python train.py --num_attention_heads=8 --num_key_value_heads=8 --head_dim=64 --hidden_act="swiglu" --norm_eps=1e-06 --tie_word_embeddings=false --parallel_block=false --optimizer="soap_variant" --learning_rate=0.00138 --beta1=0.95 --beta2=0.98 --max_grad_norm=0.5 --decay_fraction=1.0 --decay_shape="linear" --doc_mask=true
Each number is 128 + 32 x the weight over its row's rms, rounded and kept within 0 to 255. Layers, rows and columns count from 0. Numbers have three digits each. The size before them is the row's rms in percent of the matrix's.

# gate: layer 3 MLP gate, 2560x640, rms 0.043, rows 2376-2422, columns 520-559
# up: layer 3 MLP up, 2560x640, rms 0.0428, rows 2376-2422, columns 520-559
# down: layer 3 MLP down (transposed), 2560x640, rms 0.0315, rows 2376-2421, columns 520-559
gate2376 102:119135111109140069133199125166137095105100118045161071137132153121148163141129088056119169114120117098202089138119081125
up2376 100:042144149158135140154156168136123099113080106119097132107133076104161040118137103134128158152159088094079070138171140202
down2376 103:214155135142185125065102146122060126120171098095100090136139072182144132076132171092152105151130180113078140169113167118
gate2377 099:122129137118166101130137049133131156091127156151143098128127095125156115165164134184121095165120104131112099141101164098
up2377 096:105096145138129125090117164108125109083128125110073162227150159149163190193127083095157081117150132139156091072147111092
down2377 101:165087071105110145118065091139105139079130133104128108172194147130118100101103086188106101130123101156136104065167158111
gate2378 098:143036170149124149183112102124123142161111227098184116129147160116134172105118167089113157116092058135130100170063118077
up2378 101:137118111134148063125084145132141142094171160095105138094124117138146126122105136128143190125135071153100120135155171118
down2378 096:099130139087144153119141082147133099119130113114132087088139099119135138172151173162137120173126152143202157068096161074
gate2379 095:181143142091164092127140138128123083089100144108142134126197146127129124074179163175195115161168123084154128123115128163
up2379 098:151127127148122114116132146108136133176137114122142102070163227107140088095104077130139133164109130158096104126086151122
down2379 097:164137142060132071089118124115170090098130175119104134143191139126118091103136201129124154150104119092144132145091096186
gate2380 103:137121146168060194136096066126138122102138152124137197108130094088087114154110152086123130170151136147099109119196144130
up2380 101:121087128073132109111094174111116112141100131121064160127123149095099121151177129180095087172158173104096146168135124123
down2380 104:139105089116120150159141157126103156146119154053154189075137111139101152103137093142171169153118146098160163101137136150
gate2381 100:169116153157168111152182131107147126083136114116164139136112168159156158147140165147134137121075085070068132050104129155
up2381 098:081154147078132133128135136111129139113093158227154163090117147102136156096095169045148123170160157095112100133111163151
down2381 101:130112085127162100110150092097090132117080116172135178151088130118090135160195177180089146127130135128123158105096107116
gate2382 104:144102145036143120163095084127111107137085129141105152093106160047191139125170105126098145161140097135151150082070123142
up2382 100:176090099150097111184114156114139098112130149133118134129106139133093188104125167152138071169098160103170179112081134132
down2382 097:147186152073140104101063127139118076144094113105138069120100182072121120115125162099136181087146118175113166171132096108
gate2383 103:137077141129127074177149103157101109119087152128132126088091147119128116119150105090110125099109112116126111121158144128
up2383 106:107176154086125138124081108130124161156141138164150109101182104123063143156109104117107142129116119176073138136101161135
down2383 102:135160098119125113140168172141163121139168119117133084114099141129118131103077068128119161142175123148083106100132108144
gate2384 098:115121150069148128193108174187050123169206148153115137136121147133163124054093151098199156116162137135125087106141127123
up2384 099:130079134124129109087141167133163145169153133093185138194137105191128087119122126127119120161107099100154142117129110143
down2384 099:104118140144164123131075163175164107157090127104170131181101138180097112074145125130122157188067194122108174187140050112
gate2385 099:107149138082075177078130133178130148148136114125122116081137109138140083142144132147142170120117158139149089121201090081
up2385 097:119117093109178113120179128099117135104125115098139142158150206144122206204095169128056117088121116123106107171139171168
down2385 102:091134155140119141100183144125184159119182154117126126085151104107127148171148162117149102104150121149151145136109144109
gate2386 097:138115140171135129137134148167118114108100115113143140103119134147189078128093108165145167205091197104214050152135162121
up2386 099:094155178171138163147096176105111117161164134136100160128136097122098127152168149088179091103128090144074099103113118151
down2386 102:182147089078105117136082147129180138104081125144125121154090157059123133130157162109050146109092143061113185122123132070
gate2387 104:108124126094136133120129114136090121105188101082149094186111156202164091115139124109124183165173116118120140104165135212
up2387 099:123104109123168092127091125117143088120125104144126142120121074123116178084091093101118161101180106159096105128160180110
down2387 096:214105183140150126151165151151118141120146115088116118148142188053144135165096083123131148127158127123152039149108110124
gate2388 103:124123151111127088102148174104131101099158106165029129154133108119108092162082092186104172074126149109140111096145196152
up2388 101:107164166122112044113089147147157123140119093086193132115152074098111129139078099146108089125097166193168128125152152150
down2388 102:131177121106088200161107183149136124102135103158144173117061119175161136158173152112118091134119162134155132144137116117
gate2389 097:136058181174113102169116119119170106157165110106163137171103136116152087193131097167128119165115150113129174139133139170
up2389 095:109120069105177102129128134084098121125079110132084154131089143210087132122115159159158123152159114116109139117150085129
down2389 098:179119127168164166096113157113146141116209130138124132068110163200147147082186134149116126121104165090144098154105157083
gate2390 100:138075101119139107136169059213119110123159155148090133152122171079123112147145155201102130156134173088058136131131081056
up2390 104:138128154094114133075146169138113080168127125145150129131111195067149153130140154101110100088111115142149165147126166137
down2390 100:157151134148139172156121154180148124169113170139092115130131139137140113133136178113140145059149139150142105080101157156
gate2391 094:115075111104136162096081100110122095113137113167107158150125150169157094120189144118117143173165213112069138141123121147
up2391 096:145123107130144109158112109124140122133133122125120130102098116143121152119154098092185167057108149144169135077163064171
down2391 095:122122158151190128151109177145150068139108115185098069151117131175162080141136144109084125139157101157053109111179074103
gate2392 102:154115075108149186142115158057143113145126113062128107085122121121160134096133123117172125088148141123173104163123109105
up2392 097:122105094154116127172083140133110062124122136140169193091141186104113186162131157171157158150110155088105083158135129133
down2392 101:181116097176134089091116141162106128119086098138102184098183126119138133064199097140168136103104156100152156117148102159
gate2393 100:158125124087086136120188056152130124113154093133149156175125094156119148144089134125135097060149153107155225111128131140
up2393 103:159108134095172131134122063163203115064171158152145148113123146137119139180149155097145164121126142121139132157106104044
down2393 099:146129052127085154115126199185124119129116220065097157092114085097181197172134172133164142114090178125032115194092122122
gate2394 111:117096132136018091126055112099191189150125093183087153143086104114102152144142112165125124125062139126057134142140139154
up2394 110:169127123127092172174119166130078134168156126075145121114157094139099142097062078105123145089144074100092136082082154055
down2394 102:130111083089071119131092117096096093202141100141143100116078123144090114127133080131160159144117084080127096193155142145
gate2395 099:084054136148077121103134134185125115119072066044165130106144068152138193105140113154099137082129135191134095096058100113
up2395 094:112146085115089155081122126103110114114111179184096159148102113133133122161186084118159147163133126088154155130119125125
down2395 099:159113053141117186119112120078137148140145157122126177097151117095124183151119146157130090157128104143104121161138079109
gate2396 102:075090153144115104092142106116111113158196071133176089090176114115138207073132142088134182151183125098102135129125135121
up2396 098:121118114085120108151123152075072106112106121139117137159156152155213186111128113142187157098065128169044161169102126113
down2396 100:162199057114122102160053100116156116155104135090065109119131133136140095131120102152087070166133122146123109146107106182
gate2397 098:104204201137106140153101079128143180095077130162168128146101132149120127228153183147130094155129188141110121121124165154
up2397 100:047129119113089137115110061150090077217126107141153127112153155124114114172225075136147124114133154114119064124091148133
down2397 102:102149096092081174121131187151143154133093054105139122141137080089120171059172158144131157083114151192097108137117126109
gate2398 105:091151120105154124119129186161098099131154094153135127150137091134088069118109137155115174096213133135140135058143149117
up2398 107:158177119054149158098129177142108143105124121145142132138086138107138143097136095132117107134165118128159167148131113117
down2398 105:159179187090109122151165204092155145110098104082154182145094192097147161150111117123160152148112216154102123124107165108
gate2399 102:136105167069082102140142164084147141159138086112063062091134085084126112134143148099163139115126139090083152062142111179
up2399 099:113144105120111103121103158181095120172090133146149166079172172122195103111121080133130107135164081125195112089154147145
down2399 100:144167159077116112129129132107123165164097124107120135106130076193109183071091159130111127132115077092180166140141118126
gate2400 094:118142173099109110095189100152185091171075128179138174099143071094127118144148159109114197131165154160083127114080095127
up2400 099:118162149139144107128099184124114141161151118120138153165126116120099088102096142122125114148130116108093116138134144136
down2400 101:070148158113145089127114126145114115115101112177163161132145081114108157176136143152147153102141116153143156150116107085
gate2401 101:159185059058169128091100141180187138119130172134101142120141079170138093118152115162180072180103165139174132102122104125
up2401 098:156120116103078135095171105136128133124147164099141116153130103078112095096160112188100061166152144102160115125174070118
down2401 101:076116119097164165168178146086145094123169136121134144153138153086145225067114131167132118114110144136150114100092088099
gate2402 094:138117127014124128166103172122104092126137144143156136175099148154075068165119130156090127123177143118162108121124113154
up2402 092:099199169090087141122140125112082154129108095126113101169029099114123157091129130130167101127172112114128165132148108144
down2402 096:064136132062071150127116146172056138159124141157133152126050104155138086102149123107107103119124141154073128107121138122
gate2403 100:104058081089099119128135123117139103120172149106099113148139154134092109112102108108130151170185080177139148140051168141
up2403 100:119118181090093167128080090132170072082148106136119167152110153171071090102136123171108146161168137124115119225138073135
down2403 100:179131133043165118094154130135122149230079176131131099126163098091148126091101136134128119089071188150100162148124157129
gate2404 118:085144110124090121106081060127103126177122181134169107171171125124080109095132131130042098166192101152138130169107213132
up2404 119:079115202131152153156120138167116166145140180162138182099099147155083125152163077113123159134148136142120164190144127130
down2404 106:165162167160156138099141101118106143153209124088117106121141088141181100132077139141122143148165158129133117109096150174
gate2405 103:090062151143114155137162181136083166171192107153127130145086087097139083151108209111066118127092190109067138106119158123
up2405 101:106135127100120096136091167153155122119163133172072165141116137063149116088148108118089084091130141165159119099106153158
down2405 102:118223106080139078174085172201170123059126089127101116134077120240068142204212120128162094105182129129195124096111107103
gate2406 104:165187086130111102072136164099106092113202161177119098125129113131113145116135122141113112167122153119162141120101129094
up2406 102:148115132139086130092177219120164121127092188079108060067167070150091119098150134165072105157176066113106094078073093173
down2406 093:129191145082134127194137095160166104090098134146128059114119150178103093110135111155128189142119146105110156086157115173
gate2407 094:103162101130189054164109081128102158133152151143131161186126160119112091135114073146115122098149076118092124184131073115
up2407 094:118098150172140191181079159165083130087155130121123118154172136082244111142178099153153098136077157226095077079161164150
down2407 098:209132147101158190133128139099137129125085127117166123145120193160099124141159089243179065092079133134127116135115098082
gate2408 100:108174152156140161148122115144136104184193150165129120140157112109156082107081092142086118111153116051115148104103118139
up2408 100:123151111139160141128155175176132144132104104105122136158135095116088103078104103091193103087170073105185125136179123086
down2408 102:123089069092137158123109119069033097149167141126153135171078133114107154111114109151128138135116180058115168059073096147
gate2409 099:177112119096158136162122160120102119116141138137173104169101135092141146153143082108159103153138127074105151129126118139
up2409 100:146154095167203089059150134126102094151071094137148104047179152105121144084117127059138079149162157160084136180153114186
down2409 100:155116107080139114104102132082082120136122132122124135087121211076106165134102143168108129161124129178135165139195199090
gate2410 100:088127152146084163157142151096087119122114092108069149119111163076182125073146104089097101146112146142166128128152157116
up2410 101:141148103176068126151118102132110148163104166140142107080120171060108191146108097136118101140161080151124156139072146174
down2410 101:145076105086169170130132146124125165131139106112172131134146175111176117110180145141123154173167129150147158161132094090
gate2411 105:130133142133098121136091107135097160097140186073141182096128141067104163180132217200097149110094074132133158081125144136
up2411 103:122134158151191112137107152138136153083134164164136120133085166168147090155101123154142092131159167149185153141112147140
down2411 099:104114074081130069179133101096143137155107145115110190154107139152110116169181127130113128181099152116169130086082031108
gate2412 097:167166107126150090183153063142206099124104110174127148177092153136099141123170098119117108153119139114191099082155059163
up2412 096:133150154108185162116145098070120129100146084087106129183148133098161047122119136146118132101146096129057167052170158173
down2412 099:089103146205128074081116124098108176129140154132114205149059109137119082141129143156099158141117114153111137106163065170
gate2413 099:119175168155172148104182100165088182112104132137109109060120107166150119152141113157113121103145135081055196137116126046
up2413 098:204117112135135104084143129142096093138194105092099186107115115110105110175106178177127162156152109083102050126161136110
down2413 098:165116152138138164064081151173126120103108105130118132137131108207123078119093142169154152072133124119099112184143118128
gate2414 101:179120114081121190134122111186082117096113086112133123087157126160182123162149087134131132055106124137116104108127112101
up2414 104:078134168196177091066130087127089173061135151164143166133174123182200119095142173152170168133111144153077174130088132134
down2414 100:128134174083132160119098163125107139127073129114098058150080120134102109160094111132090098052159136086212134145124138122
gate2415 099:117137151117067138162129145078156098157092104116133153139102132118201166150105115149072161135193137073157131163124088067
up2415 103:107038153155117152106097133090136110124168205136079105151136158128168132113114137110107182040152097115048122144086122145
down2415 102:119134134121111142103167127099060120157112087132168145105113184162109084120101155080145194085087118103137113124152158162
gate2416 101:079175151132081157192133100163121142139102147078089099078173178127085118096096126132070121114082135094137128110144126124
up2416 096:229133106097158104156155080106094212163112097157149151155125118132153187131055142150148129111133123117112130142087136126
down2416 100:106119082143158083127161148134103095092072125095132081078156145181180108129134160097129096154131118153100152131143104091
gate2417 102:093080148190091070154092110098129101111094112054142155126097118117127160121149142116151119084169099090153134088138170083
up2417 100:144106124123121120147166157113101079206128093154128163121107086110164055096152119139176088059211117108218127145083115116
down2417 100:115104139075210139112141118116097074233121079156102123121105193145070100146120134161131139114127161169144106102137107113
gate2418 099:194153171189087133126134140140125106113078086140154092144106124137081128138135148163129087146144156098105122135186110107
up2418 099:158071181121101106088105191134090076104146134133121204112155140109116135132156151127151118073126150086100147177175125140
down2418 097:072124117139094165114138118080140180124149088147115107101161182064198124128170169191127164135103121133145118107129113151
gate2419 103:151095126143155132094124135188115161137176113154133106114105107150169169115112150174129177128080166151120113119149188127
up2419 100:084115137117068125035134127171151132181119184116145107107071171128169105113086158144088126117117122152075083161098103148
down2419 098:090120144115187121126116150099085107124114144128057144201157151140124136137181073114153154224143157104098131180165109074
gate2420 098:139109134132110203148131118150210158135127147041159186076163131128165117156120134154177124145138106146133140133203093107
up2420 099:164161199114157088163133131159088086138193148112130137114145091114133145095117148143188138102134172160137084113138120122
down2420 101:101125197111135172136093122164094116102158136120161103091128109171120212185109080148143107076109148132109071140153145118
gate2421 103:073177188132145110118160078146157111117137095169165137133126121130114109127139130150160131157121163170103125162089072145
up2421 100:172178168140156147153146173158108134139116136161138176186106129118178150150098151115084178122166073120125159147085160138
down2421 100:121143148173124124173157102128160104140150130178125191141145116089167150131105070109137123128175110159068063138101165082
gate2422 111:119092120132123140104151122166172154110039076078114111102108110125060112172171119131085167136177145136170074170080163146
up2422 106:096122099154153136115106092116117076147102137125106171177164173156150160197139123202103161205094116169130151146166122130